Weights of a small GPT-style language model, trained from scratch on English Wikipedia: vocabulary 2915, learned positions.
Each number is 128 + 32 x the weight over its row's rms, rounded and kept within 0 to 255. Layers, rows and columns count from 0. The size above them is the row's rms in percent of the matrix's.

# layer 4 attention query, 64x64, rms 0.283, rows 0-31, columns 0-63
size [109  96 109 114 113 127 115 123 107 135 127 115 115 118 126 101 144 114 107 114  94 122  92 109 118 104 105 102 127  94  88 117]
[[135 167 133 118 124 104  85  75 116 119 153 128 165 145 178 116  81 146 152 123  90 146 157 128 106 142 107 101 138 145  73 130 155 142 173 133 140  92  87 108 150 219 100 112 188 149 140 121 105 142 117 100 115 127  78 124  62  77 126 215  93 142 111  90]
 [ 66 131 173 109 132 139 129 168 169 103 114 107  86 195 132 162 150 170  93 159  58 172  96  94  85 128  97 148 137 146 162  91 127 126 120  76 124  52 102 126 161  94 117 159 140  67 117 137 126  87 152 180 112 136 139 167 145 138 108 147 154 148 171 132]
 [139 121 116  73 100 106  84 109  60 111 133 163  76 164 134 126 162 157 148 148  64 170 144 111  81  82 120 148  95 113 166 107 122 163 186 125 128  68 158  78 121 137 103  65 149  78 173 147 152 120 148 120 148 116 130 179 116 151 119 190 129 143 152 131]
 [138 151 104 131 126 133 167 147 160 105  88 181 148 137 152 143  93 140 128 135  93 124 206 102  92 169 101  70 172 120 141 128 158 125 110 118 125 157 149  95 121 114 109  87 154 161 157  77 125  69 129 169 110 141 153 123 124  22  62 113 133  97 152  89]
 [115  55 111 101 115 144 134 115 123 104 113 101 101 123 111 145 100  51 108 126 139 122 160 148 203 136 107 179  95  92 100 157  89 119 115 155  48 155 210 139 148 111 169  77 173 141  83 160 103 125 112 117 126 106 164 148 141 124 149 152 136  92 134 168]
 [191 155 192 172 117 123 151 157 179  81 124 119 132  34 159 138  74 132  95  91 122 121 125 124 118 134 147  99 119  68  56 152  77  74 111 136 165 101 118 111 129 147 141 192 142  81 101 152 143 130  85 139 155 108 139 113 158 132 127 132 117 146 143 111]
 [133 163 124 136 164 182 145 147  78 134  60 123  97  78 183  71 105 115 166 121 107 154 110 143 135 124 138  95 101 123 143 126  80 201 172 116 148  94 189 104 132 137 155 146 156 124 126 154  98 169  68 141 168 135 187 145  84 112 163 123 183 128 120 134]
 [160  80 113 157 141 156 155 109 170  58 128  77 126 155 160 156 100 122  85 149 110 122 127  49 134 176  89 143 148 190 127 110 163  80 131 162 100 132 117  92 106  70 141 151 145 101  94 118 133 101 118 216 113 114 120 125 157 154 113 124  99  78 159 134]
 [ 91 111 132 165 111 160  77 156 119  79 133  86 125 144  93  87  93 134 175 138 148  70 112 152 168 165 193 101 151 109  62 129 132 150  97 141  88 157 165 112 138 120 139 145 102 187 154 141 117  90 152 198 140  72 149 135 146  83 143 149 140  83 159 160]
 [151  94  64 136 105  99 107  98 102 142  89 125 152 163 165  87 130 142 131 149 170 127 151 161 142 120 108  69 113  97 117 141 179 149 167 143 172  96 147 139 136 176 104 150 119  53 127 125 194 118 145 117  71 107 132  76 157 115 152 167 145  65 187 148]
 [164  82 130 134 106 103 170 113  74 134 105  47 112  85 136 118  76 142 103 130 158 130 212  96 140 145 150 157 118 178  79 140 140 195 133 100  88 174 130 130 164 147  95 149 128 168 143 202 154 122 122  93 129 119  87 122 124 119 172 139 137 164 116 112]
 [137 164 136 103 149  92  95 112  33 175 135 205 115 130 103  86 109  90 152 146  58 135  97 133 121  67 106  90 106 128 134 138 176 145 108 139 123  87 173 103 149  95 163 160 160 145 180 154 103 141 129 126 192  68 121 137 118 140 114 142 141 146 126 147]
 [110 146 132 196 117 182 161 104 124  98 104 129 108 160  96 158 125 127 116 130  82 152 121 162 111 118 164 144 141 133 159 110 131 137 104  87 165 131 137 151  97 102 106 126  85 196 145 127 113  99  79 131 131 173  80 140 223  89 169 137 203 112 122  65]
 [133 104 150 153 162  43 162 105 135 151 128 157 102 110  49  99  55 107 179 139 140  85 135 137  98 221 175 126 125 107 130 129 160 117 170 109 124  94 114 127 140 141 142 135 123 188 108 100  99 139 134 161 160 119 145 159 126 138 147 186  86  92 114 125]
 [128 125 109 178 146 163 144 125 102 123 156  92 106 172 122 162 117 149 161  37  82 120  99 164 151 126 126 116 171 159 159  74 122 116 122 110 170 130  62 103 112 129 124 100 194 103 119 128 108 132 143 151 196 147 116 148 190 122 149  52 128 149 106  86]
 [ 78  98 126 144 136 172 178 104 124 132 138  90 116 135  97  61  82 179 170 133 127 100 184 111 133 101 143  86 176 146 114 104 154  84 135 155 147  98  92 110 123 171 163 156 115 123 154  86  95 107 111 108  89 164  96  80 174  61  87 146 116 175 152 108]
 [ 88 105 107 196  89 150 113  95 136 107  98 142 119 148 153  59 100 165 109 102 144 157 104 157 112  98 153  88 160 137 116 167 145 173 136 133 171 153 122 168 147 160 118 141 145 148 132 124  82 135 143 174 102 142 131  78 179  66 106 190 165  51 116 104]
 [103 137 139 198 149 127  96 165  96 157 152 152 168 161  85 134 118 152 163 122 123 108 166 179 148 140 156 123 145  99  88  57  98  87 213 133 104 101 112 139 134 150 111 126 128 142 135 188  61 181 131 138 135 108 111  97  96 145  97 136 154  73 158  83]
 [122  63 118 112  98 124 102  97 167 131 147 115 109 140 120 155 137  97 112 164 119 154 129 143 131 124 102 145 129  77  81  93 139 102 136 172 170 133 192  97 139 119 115 128 211 180 132 198 171 134  73 109 127 103 124 139 167 118 187  53 152 108 169 106]
 [ 93 118 116 160 133 136 110  87 160 111  93 125 158 143 134 187 130 112 142 131  94 119  83  71 109 124 118 152 159 133 109 128  67 127 137 107 140  93 109 155 177 186 172 144  75 145  83 210  76 177 133 131  44 138 133 147 167 134 109 182 123 140 142 132]
 [103 114  96 115  72 153 106 134 105 178 121 114 143 143 141 153 107  95 110 142 124 101 133 142 130 140 106 124  92 138  91  99 164 108 187 154  58 101 198  99 192 177 127 121 134 169  81 105 160 146 130 170  99  54 163  77 112 171  84 116 103 101 121 146]
 [156 103  79 129 149  91 150 131 111 156 150 136 130  86 138 138 120 169 199  70  80 130 142  59 139 115 116  78 143 107 188 132  81 140  97 134 153 110 129 129 116 151 130  60 119 113 151  81 144 133  87 192 181 107 146 167 107 124 159 168 120 193 126 120]
 [132 111  70 122 133 159 134 153 152 173 138  74 116 176  75 144  62 109 143 143 176 143 138 165 120 123 110 119 179 120 119  92 179 125 103  64 155 143  96  55 121 105 132 138 136 138 123 102 110 124 159 132 152  70  60 170 166 157 162 164 124 169 146 157]
 [156  80 138 157 149 101 163  78 109 118  75 177 114  52 151 124 148 154  94 154 129 143 172 121  86 191 143 132  97  58 154  71 140 133 121 150 144 146 150 130 102  62 115 148 109  90 113 121  87 132  81 110 126 130 172 138 105 161 141  88 135 120 151 191]
 [129  99 114  67  62 152 141  74 143 153 105  80 169 116 131 104 153 134 106 126 177  90 123 136 170  86 123 135 123 115 132  99  67 167  90 156 158 203 160 156 146 190 108 129 135 145 151 140 157  95 123  93  74 138 116  61 167 147 143 120 159 125  90 117]
 [116  55  71 173 110 130 109  56 136 124 111 122 110 177 110 179 118 122  81 123 186 159  69 143 150 134  93 105 138 120  82 118  77 141 138 142 166 103 157 166 105 122 105 103 168 161 152 111 167 140 124  93  69 158 146 127 178 117 113 148 188 113 144 140]
 [134 156 142 113 175  64 161 120 159 121  89 124 161 108 138 195 160 120  89 169  68 117  85 136  61 135 131 129 127 101 147  95 145 125 135  65  99 107 166 171  94  91 116 170  74 130 166  93 132 129 177 118 120 137 113 193 173  96 128 175 133 118 112 123]
 [144 153 183 104 108 132 102 141 170 155  89 151 117  54 127  79 152 145 180 123  88  85 159 108 110 108 176 110  88 112 119 134 139 191 111 130 121 101 160 136 103 152 187 135 145  99 126 115 148 148 154 150 163 128 109  69  58  83 100 154  72 157  91 110]
 [149 112 181 121  45 180 160 176 189 149 119 102 105 120  95 199 145  80 126 137 121 105 101 141 201  92 105 136 103 110 111 112 123 119  86 114 130 154 174 118 105  86  90 138  86 144 119 140 178 129 128 114  87 122 166 158 149  65 104 119 166 144 127 134]
 [ 89 170 110 102 174 160  96 127  70 196 118 187 120 192 125 152 192 112 175 164  75 132 126  90  84 122 163  87 119 118 117  96 136 122 119  86 130 148 158 149 112 132  91 114 130 155 160  98  92 153 122 111 116 119 152 106 112 132 108 215 110 105 100 157]
 [155 162 126  84 129  39  96 117 122 162 215 167 130 114 120 158 150 111 104 120 111 105 132 152 143 144 125 148  89 148 173 135 150  97 149  80 144 151 110 107  95  65 140 123 126 125 139  81 156 181 161  91 136 159 111 112 115 161 107 101  54 185 106 158]
 [146  79 145 164 111 152 118 150  65 175 141 122 188 127  75 163 120  87 189 129 120 140 115 136 133 190 148  99 103  71 174  94  95  97 126 171 122  89 140 113 101 134 176 147 120  91 107  69 129 147 104 131 125 134 169 105 116 152 155  73  77 106 173 123]]
# layer 4 attention key, 64x64, rms 0.289, rows 0-31, columns 0-63
size [111 101  95 130 119 134 117 128 110 130 138 116 112 131 132  96 120 120 111 124  95 126 102 120 124 103 110  96 122 101  96 126]
[[156 176 100 164  84 158 146 139  76 123 162 145 141 169  90  91 101 171  81 106 153 141 126 111 160 169 114 134 137 107 123 128 135 135 194 108 136 133 117 151 123 208 118 113 160 135 185 132 132  77 150 157  72 120  79 153  86  93  76 162 102 168 164  95]
 [141 141 106 102 169 146  93 119 146  53 134 116 135 199 138 150 114 163 119 106  94 176  93 139  90 148 154 104 109 188 160 104 139 144  93 157  70  69 126 115  91 121 189 163 103 105  82 173  87  81 155 140 102 169  98 104 158 117 129 156 125 127 163 152]
 [135 117 125 113  85  87 142 128 100 122 122  83 164 196 188  80 166 135  68  88  63 174 100 150 138 166 110 135 125 126 116  90 159 161 145 122  88  91 143 117 139 156 145 142 159 144  97 180 163 134  96 139  67 110 127 146 136 121 185 172 149 101 147 186]
 [202 144 113 107  89 203 136 130 134 136 130 149 128 132 116 129 165 146 116 122  83 133 111  97  81 190 148  64 180 141 111 130 158 123 133 146  95 147 139 107  93  54  77 132 162 151 183 109 135 135  87 186 125 127 120 162 109  86  87 181 136 122 149  95]
 [128  47 158  87  92 108 134 178 106 134 148 130 111 122 153 170 135 116 103 112 180 103 109 127 109 121 164 170 130 135 118 137  74 165 150 159  89 181 211 112 103 122 172  84 145 178  99 140 132 134  93 152 107  93 144 186 133  90 150  84 127 109  96 176]
 [224 148 167 178 147 123 132 161 172 132 120 106 145  14 129 156 142 117 136 114 133 120 125 127 163 121 139 126 100  95 118 190 116 117 104 121 159  83 123 124 146 143 118 167 172  97  87 109  59  85 119 158 142 104  93 137 136 120 119 111 102 150 183 102]
 [127 123 130 166 140 184 148 129 116  90 105 134 129  92 148  90 152 164 159  97 128 125 161 139 105 116 137 171 104 111 157 101  16 152 113 132 108 101 188 147 181 109  65 166 174  88 116 169  72 143 123 148 117 130 178 157 137  86 163 138 129 128 131  82]
 [157  96  53 118 159 156 163 127 216  96 120 112 172 182 126 163 101 111 120 111 127 148 143 113  69 142 113 170 153 119 143 167 170  65 138 148  95 147  69 134 128  96 128 116 127 118  65 102 148 121 152 180 116 106 173 123 130 121 106  87 164 142 172 142]
 [ 82  94 109 109 111 147 104 164 148 124 103 132  86 122 119 144  72 106 200  71 129  80 133 113 150 123 129  83 153 119 108  78 146 130  67 149 135 159 145 136 166 147 125 196 144 146 155 129  80 169 153 161 171  56 149 166 152 117 126 115 128 103 114 199]
 [123 117  90 150 135 130 138  89 191 125 138 118 135 166 171 114 153 179 100 160 146 143 149 180 140 133 111 100  95 104  96 132 127 172 147 194 185  63 114 148 137 136  89 133 140 131 192 100 197 123  90 119  62 130 137 101 170 142 144 182 138 123 175 160]
 [170 111 149 120 152 133 173  78  87 101  91  65 164 110 119 116  64 132 115 120 115  93 153  96 144  97  80 186 105 126  85  98 130 174 125 119 165 198 142  64 113 108  85 116 150 180 117 177 137 113 130 106  92 145  66 136 126 128 161 122 141 153 126 164]
 [119 130 158 103 103 104 102 174  73  89 155 121  22 131  89  75 116  72 170 144 112 153 160 145 101  87 147 148  91  95 105 138 161 109 133 152 171  87 146 147 148 113 120 113 193 137 114 100  88 161 158 135  74 125 124 126 115 119 150 157 180 130 169 117]
 [101 141 151 153 167 103 112 118 146 145 125 125 139 140 130 121 152 146 126 117  50 173 158 110 130 156 160 102 167 115 141  97 103 112 115  90 156 140 170 169 109  97  99 145 175 223 153 134  95 117 175 121 166 174 185 160 163 138 177 134 192 170 138  82]
 [142 125 126 173 171 106  94 129 106 138 125 142 107 133  61 145  77 144 103 130 121  84 174  98 132 231 215 181 157  75 119 155 135 114 174 127 134 130 112  90 126 120 173 152  88 156 158 104  94 148 141 153 114 124 110 141 162 132 149 155 108  94  81 144]
 [ 96 122 132 139 106 156  98  88 132 125 153  94 161 183 134 103 122 178 170  58 134 178 157 103 132 145 114 139 157 125 193 118 110  99 180 114 153  83  78  76  85 134 118 124 163 105 114 110 103 106  72 120 181 106 114 127 108 120 142  53 152 150 159  77]
 [124 168  92 123 129 128 144 173 124  86 109  85 150 169  73 105 155 203 173 103 111 145 173 151  92 126 139 102 170 131  99 147 150 124  62 139 169 131  79 135 134 158  92 182  80 188 124 119 169 104 136 110 141 145  63 125 107 144 167 136 116 116 144  74]
 [ 66 148  82 179 115 127 122 112 144  95 104 174 115 154 153  73 198 142 147 107 152 124 105 141 107 134 153 112 205 149 111 147 138 137 118 157 152 153 114 137 144 152 121 149 167 140 205  98  78  98 110 148 109 210 116 112 170  95 129 186 124 143 110  96]
 [143 123 156 158 127 136  93  81  89 147 154  94 165 151 132 144 133  73 119  83 119  77  87 174 136 156 175 144 157 159  89  84 146  87 141 103 175 133 122 147 110 189 120 138 115 173 145 164  62 164 142 101 139  81 182 147 119 133 116 139 103  74 174  82]
 [164 133 170 124  35 117 121 141 102  89 169  91 123 144 143 174 108 110 111  86 152 169 143 181 196 107 124 127  91  73 125 146 155 113 194 129 120 108 150 133 111  85 148 107 177 149 125 111 123 130 139  63  97  90  97 173 144 104 176  98 135 160 118 104]
 [102 127 122 171 159 104 103 167 118 141 134  95 145 174 120 178 123 154  91 112 105 146  38  82 122  87 158 180  96 100 140 135  83  54 118 130 129  91 111 141 141 198 122 130  96 120 112 156 109 136 145 103 123 164 117 164 115  85 102 213 158 145 140 127]
 [133 109 146 127 115 147 129 146 184 108 147 116 101 184 128 162 122  95 103 185 167 108 161 146 208 123 127 172 193 142  93  88 108 108 140 185 121 177  87 133 121 126 149 141 115 145  87 148 170 170 125 113  98 124 181 134  93  90  85 138  94  97 199 137]
 [170  91  93 136 106 127 192 156  97 175 112  92 149 100 133  98 175 185 197  91 117 114 129  80 146 157 158 106 122  67 157 142  93 141 126 133 110 101  66  90 138 147 125  88 165 158 134 100 124 144 111 141 180 146 123 162 178 105 100 184 114 163 133 161]
 [133  83 114 107 157 117 133  96  65  95 182 104  93 171  89 118 113 130 183 142 113  72 175  83 170 122 103 103 117 117 137 108 133 151 127 122 115 108  60 175 109 131 100 151 107 135 125  75 134  67 174 118 154  96  97 175 164 106 155  87 130 148 124 195]
 [179  91 141 201 168  90 169 115 148 127  82 127 135  82 144 108 156  80 112  89 140 121 124 126  89 159 145 101  66 145 151 161 123  99 121 116 106 129 150 142 130  11 133 134 117 105 173 140 176 157 135 132 120 147 143 129 162 123 173  81 156  79 140 127]
 [114 159  88 142  63 153 103 124 100 165 119  95  92  96 127 132 143 126 140 140 193 136 117 124 186  67  99 125 126 135 134 125 126 200 100 144 143 159 160  89 110 152 107 129 119 176  98 130 207 148  96  77  97 192 137  73 163 136 179 112 148 146 112 128]
 [116 103 110 126 142 176 124 147 122 150 201 181 144 148 137 106 159 104 110 118 136 124 155 173 181 153 125 117 125 135 167 171  85 111 139 117 130  99 131 121 116 145 156  47 123 123 149 105 120 139 104  68  51 175  78 204 175  93 172 150 126 142 100 148]
 [134 132 159 122 151  79  63 124 181 135  90 149  81 150 140 134  74 124  83 161  73 113 142 100 108 179 152  91  78  91 172 132 112 120  89  74 116 151 120 163 128  99  61 120  68  95 129 113 105 123 157  75  90 168 140 126 114 146 120 168 124 161 110 157]
 [116 205 176 114  94 109 141 176 118 152  59 117 131 102 105 129 110 118 160 120 115 127 162 162 136 132 137 101 123 119 157 166 123 163 141 203 103 202 134 125 181 162  98 200  95 125 141  82 163 126  86 122 105 155 140  91  92  91  95 139 129 147 172 121]
 [170 182 175  89 122 123 110 146 173 158 136  79 113 104 128 176 139 129 141 175  79  90 146 163 104 121 113  75 165 108 158  85  93 128  84 127 154 145 212 165 164 121 177 121 156 148 114 131 173 131  98  86 141 110 155 129 132  90 122 122 114 144 135 204]
 [132 115  71 127  76  87 104 142 145 121 148 173  96 123 128 101 160  98 110 133  60  95 102 101 133 172  94 102 106 135 192  80 126 132 129 176 102 133 150 153 140 167 139 139  61 158 170 115 153 152 166  94 108 170 145 166  76 117  98 147 184 108 149  73]
 [158 152 170 119 164  70 129 116 166 152 161 140 171 135 135 114 147  92 133 190 175 140 170 123 138 143 149 132 149 113 133 150 162  72 164 123 106 144  76 137 155 154 136  76 110  74 174  62 162 158 151  93 119 106 106 107  47 173 134  79 141 139 102 145]
 [140  92 104 162 118 134 134 125 130 183 136  87 138 138 101 152 135 154 143 144 126 110 208 164 152 109 173 106 105 113 166 112 104  34 119 176 178  96 141 109  98 114 182 129  97 127 124  83 115 163  81 164 105 130 194 146 161 165 117  93 134  92 180 130]]
# layer 4 attention value, 64x64, rms 0.245, rows 0-20, columns 0-63
size [108  99 127 113 104 132 121 118 121 120 112 134 119 120 103 124 121 123 103 113 119]
[[ 96  59 122 142 119 156 162  80 102 163 148  86 124 148 137 114 157 135  57 172 154 134 103 146 116 129 132 159 157 157 211  99  93 125  95 114 140 151 113 206  88 100 105 141 139 124 155 103  56 101 163 150 104 120  90  72 152 142 103 127 113 108 134 164]
 [135 155  93 112 125  56 154 159 109 104 169  80 124 133 147 103  99 154 111  91 116  93  87 111  79 147 124 107 147  80 157 126 146 103 125 140 185 183 107 140 142 121 133 170  97  82  64 160 129 130 135 161 183 146 130 108 189 199 173 150  88 140 102 102]
 [127  78 154  53  99 123 210  96 148 165  96 186 105 105 105 161 158  98 118 144  80 102 121 183 141 153 170 163  97  85 129  88 131 142 148 114 114 103 132 131 114 163  98 169 124 136 127 154 142 102 100  70 134 151 139 123 124  71 175  96 191 132 129 111]
 [ 97 128  91 156 158  99 119 136 123 160 107  75 125 172 137 128 180 147  90 135 155 124  97 194 137  97 158 146 151 125 163 112 191 188 119 118  54 129 160 105 111  98 132  86  81 152 111 102 126  98 148 179 161 122  99 189  87 166 117 138 102  81 128 175]
 [164  83  90 111 168 176 127 104 130 155  84  32 114 150 117 144 146  68 114 106 114 122 131 123 155  81 143 130 164 139 149 126  75 195 113 115  96 121 145 162 139 163 171  78 149 155 183 122 112 139 168 148 114 101 121  98  79 158 145 145 186 126  90 118]
 [117 141 138  26 126  72 145  73 202 100 139 129 123  68 161  88 136 100  79  77 151 111 188 125 173 130 118 155  90  97 111 171 118 124  62 130 112 143 147  99 116 156 128 133 113 131 138 133 129  95 162 112 147  88 168 161 114 123 107 174 111 125 140 112]
 [172 127  44 138 135 103 139 109  83  96 128 106  93  66 148 106 102 175 103  91 132 154 143 154 121  84 150 116 150 153 130 143 103 146  98  96 140 186  85 165 161 140 122 143  94 126 167 159  73 155 114  98 148  62 144 138 119 115 148 131 214 144  80 118]
 [ 93 100 142 154 175  83 114 159 103 126 114 141 139 125 153 153 108 149 143 202 109 128 110 158  79 117 122 141 171 124 140  27 198 128 136  97 144 100 131 125 156  94  89 112 114 193 108 104 147  97  89 146 135 133 104 166 186 120  76  99 132  74 145 118]
 [112 167 111 137 173 105  61 142 125 156 162 140 162 114 136  89 166 160 144 121 128 100 132 187 139  80 174  89 165 144  64 152 118 166 160 123  80 119 123 125 105 117 137 142 124 173  88 159  79 178 148  90 120  93 147  88  94  95 125 146  68 141 108 195]
 [163  74 115 137 136 139 107 123 150 155 165 180 107 142 102  75 138 117 128 146  89 125 125 132 140  79 199 141 111  64 155  74 165 122  80 195 112 206 138 124  76 105 108 128 120 113  91 119 155  74 139 128 164  86 118 101 142 139 147 137 168 144 160  85]
 [141 131 143 124 131 123  85 113 101 131 132 182 187 100  76 120  97 108 185  74 172 112  90 128 108 140 104  85 124  39 174 127 139 102 131 176 174 141 123 188  90 150  89 131 129 154  84  87 133 149 158 132  92 149 124  74 164 101 123 144  98  84 109 127]
 [117 131 122 122 132 154  65 116  99 146 134 150 136 159  87  88 107 135 162 134  90 139  63 162 111  53 158 148  92 103  92 167 136 107  97 138 135 108 153  98 177 120 170 157 143 161 151 186 128 123 188 130 132  93  76 115 161 116  84 103 215 138 117  97]
 [145 109 161 122 163 162 130 137 140 129 114 125  87 118 191 172 124 153 113  68 115  96 170 117 157 100 153  84 133 146  74 107 170 112 157 114 123 106 144 128 152 171 147  79  89 115 131 201 177 129 110 145 187  95 138  79 137  66 177 169  85 111 128  87]
 [122 151 142 110 133 144 101  83 170 130  96 139 157 154 127 140 126 107 209 105 126 110  57 151 109 158 145 106 136  22  94 153  91 124 173 114 177 102 160 140  93 140 171 129  99 118 122 140 137 147 165 181  99 169 153 180 114 151 108 158 175 129 116 161]
 [105 134 155 122 170 111 174 105 147 133 132 123  98 171 101 133 160 156 169 111 165 104 139 123 156 166 112 156  75  84  76 149 129 113 147 126  77 130 147  70 147 141  71  75 164 143 129 101 144  69 114 110 169 117 221 171 107  90 134 171  82 110 129 111]
 [162 171 101 140 121 141 162 199 108 111 109 135 105 133 187 135 142 164  94 112 105 156 144 125 159 119 134  99 126  99 112 150 158 104 169 147 164 172 134  46 112 141  91 110 166  70 158 148 120 118 160 117 146 157 169 108  98  75 140  42 179 101 156 149]
 [119 153 149 115  61 154 212 158 161  96 112 148 105 123 169 144 155 156  90 141  79  76 146 107 114 120 134 174 162 101 120 115  66 104 131 106 131  77 114 113  63 129 132  95  93 101  98 153 124 136 203 141  99 120  84 103 189 118 102 113 133 139 111  91]
 [155  95 116  99 138 133 119 148 135 106 114 108 112  63 130 163 143 160 175 139 150 116 186 138 114 100 141  97 149 153 168  92 129 119 146 109 125 117 170 126  86 149  74 156  86 162 150 119 151 173 223 150 103 111 157  40 118  85 126 167 131 181 146  94]
 [132 111 102 138 175 187  80 134 106 141 104 124 136 183 159  69 135 131 116 191 136 105 112 172 136 123 112  80 112 129 194 144 167 104  91 137 120 185 200  47 102 137 136 126 138 110 147  84 108 115 156 166 132  76 156  84 130  97 126 142 123 142 165 121]
 [160 127 126 118 153 148 141 118 111 121  96  75  97 121  98  66  94 121 136 154 151 132  52 136 143 153 119 151 151 104 141 150 135 131  45 159 166  87 173 121 128 116 207 116 121  99 146 134 137  74  81 135 157 152 160 147  94 110 227 119 124 139 133 165]
 [153 126  93 139 115  65 121 125  94 144 122 156 160 113  65 129 111 154 157 113 176 165 126 111  81 116 123 111 115 132 135 168 171 134 150  81 145 104 196  80  80 120 128 111  81 144 125 142 159 100 149 146 127  96 135 156 111  76 150 233  58 125 126 135]]
# layer 4 attention output (transposed), 64x64, rms 0.252, rows 0-19, columns 0-63
size [110 107 132 109 106 130 120 120 118 120 105 132 117 124 109 122 112 122 103 113]
[[183 160 192 123  75 120 113 161 122 125 146 166 127  85 145 171  96 135 147 120 105 114 162 103 125 131 125 104 130  66  77 127 125 136 154 144 126 108 155 109 195 157 141 127 203 112 139 156  86 153 116 137 160  73 163 182  95  98  90 183  75 143 149 156]
 [108 101 140  92 145 178 124 137 105 146 117 154  97 162  96 118 132  65  94 158  85 133 149 150 106 139  80 135 117 140  97  76  93 114 109 144 107 155 229 177 133 115 138 116 128 147 126 123 149 140 125  75  66 113 135 180  62  55  81 103 139 127 122 132]
 [114 107  51 132 152 148 141 147 112 109 183 156 135 132 118 109 119 110 166  76 160 105  75  71 114  79  95 113 158 171 125 157 141  95 109 151 135 117  66  96 159 146 143  92 135  98 101  86  85 148 140 209 183 121 127 147 118 126  65 155 128 150 119 170]
 [199 160 119 119  97 154 149 127 136 145 153 102 151 108 145 162 129 126  96 157 173 147 121 135 141  73 101 118  91  75 123 156  66  69 151 169 174  89 183 133 136 168 122 115 166 119  97 147 155 114  96  68  58 160 110  89 134 126 135 128 154 181 146  86]
 [165 175 163 146 138 104 136 144 159 102 168 193 154  77 115 133 113  99 101 157 119 125 144 148 102 165 142  76  94 107 129 155 195  62 116 133 191  60 124 126 106  70 151 154 153 117 151 121 100  89 111 126 110  82 120  99 122 121 140 114 120  79 178  78]
 [107 127 114 153 175 183 114 104  76 160 149 131 163 176  99 172 129 169 170 142 111 109 140 142  93 113 137  77 140 148 145  39 115  81 159 100 165  91 113 146 103 137  99 144 108 131 147 145  63 159 104 125 123 142 164 125 119 161 120  64 116 132 187  67]
 [119 153 156 102  84 133  95 156 164 158 158 109 115 197  65 216 131 110 133 176 105 129 119 149 139 175 136 140 122  98 150  95 156  73 150 163  83  91 108 114 111 122 191 135  92 137  99  79 156 121 123 139  99 100 158 100 103 106 102 134  74  79 150 133]
 [135 119 142 132 139 132 118 168 139 168 136 110 134 119 162 106 165 117 141 112 202 114 118 118 156  90 112 182  89 118 163 188  56 153 152 171 130 158 125 128 142 223 163 129 132  49 104 133 187 111  96 123 120 107 117 126  84 139 127 131 105 195 129 157]
 [144  79  95 136  91 132 192  83 138 132 106  86 144 152 138 179  82 132  75 129 143 197 162 133 139 160 116 134 111 122 159 126 108 117 147 140 100 121 139  90 113 105 136  97 146  87 100 104 150 110 110 162 103 201 164 137 208 113 191 119 181 135 141 180]
 [159 195  98 127 175 160 160 133 158 131 102 138 131 122 117 138  66 114  93 132 127  96 104  76  86 143 111 164 135 162 148 117  35 113 150  89 126  76 137 136 142 140 110 145 118  97  59 129  92 111 144 131  99 161 136 130  94  72  72 171 143 135  89  77]
 [130 103 173 101 158 139 156 145 120  71 114 100 104 171 141 109 103 174 115 126  90 173 142  77 109 115  99 173 127 192 131 114 169 186 128 114  95 120 152 129 149 109 158 154 147 142  95 226 135  89 152 151 145  72 112 191  97 127 143 109 181 137 151 124]
 [178 105  85 145 178 124 166 136 184 160 116  98 167  88 140 193 147 129 105  89 162  93 123  70 140 197 115 136 105 124 173 145 113  72 133 105  79 177  93 130 103  73  85  64  67 109 116 124 163 131 116 136 132 125 130 145 115 138 117 130 122 133 119 162]
 [ 88 119 112 130 174  98 112 121  87 121 173 207 110 158  96  76 126  90 134 149 169 147 135 152 137 185 149 155 103 155 185 132  94 119 124 156 144  90 143 149 101 117 179 139 116  85  98 118 112 163 177 118  84 176 147 131 134 206 136 114 170  86  84 134]
 [163 114 122 119 142 146 192 112  95  86 124 102 133 117 131  80 147 113 149 134 152 127 200 101 127 103  63 140 135 199 123 114 212  97 123 129 131 189  94 121  93  54 123 107 161 161 116 192 139 103 121 119 124 117  82  92 119 136 118  92 156 156 157 107]
 [ 79 145 129 154 134  99  91  77  70 166 115 103 128 119 121 112 137 106 132 114  87 151 121 145  98  25  84 110 139 182 132  85 105 115  80 107 158 106  56 189 137 126  94 111 104  88 131 145  82 131 135 103 164 169 108  88 148 171 125 131 147 156 144 136]
 [ 95 114 124 101 143  87 121 129 101 156 139 110 120 116  31 179 105 126 140 173 124 124 131  62 144  92 160 156 124 107 134 142 119 114  84 137 147 149  88 132 134 167 168 123  66 206  98 126 122 133 138 126  84 184 115 125 180 169 135 199 106 146  87 129]
 [139  59  95 113 173  96 160 106  91 140 113 170 104 120 114 110  68 114 171 186 184  86 184  87 107 133 103 136 178  96 102 126 149 112 137 143 142 157 146 146 176 134 153 100 167 204 151  95 116 159 121 137 158  95 160 148 124 163 147  91 118 164  87 121]
 [110  90 166 154 168 104 119 121 141  75 151 191 108 141 128 121 123  87 109  93 135 153  91 123 122 121 156 198 131  86 153 172 114  72 144 153 122 111 116 117 125 102 210 126 184 132  81 143  31 100  98 132 136  92 113 156 151 162 134  83 120 131 106 120]
 [158 164 189 169 137  51 131 109 119 158 100 110 157 107 144 188  69 118 100  84 105 134 126  83 152 158 121 185 107 130 136 130 119 115 191  69 170 131 115 157 135 191 121 105 116 141 111 166  72 155 135  93 126 188  83 138 112 114 117 157 124 139 120 103]
 [123 160 158 139  83 124 110 127 136 134 192 171 174 144 133 153 151  96  54 136 110 133 135 126 153 128 124 113 166 209  81 131 131 104 128 106 111 133  98 179  99 186  96  86  99 156 141 162 126 150 154 122  96 147 104 115  93 117  43 178 140 105 159  77]]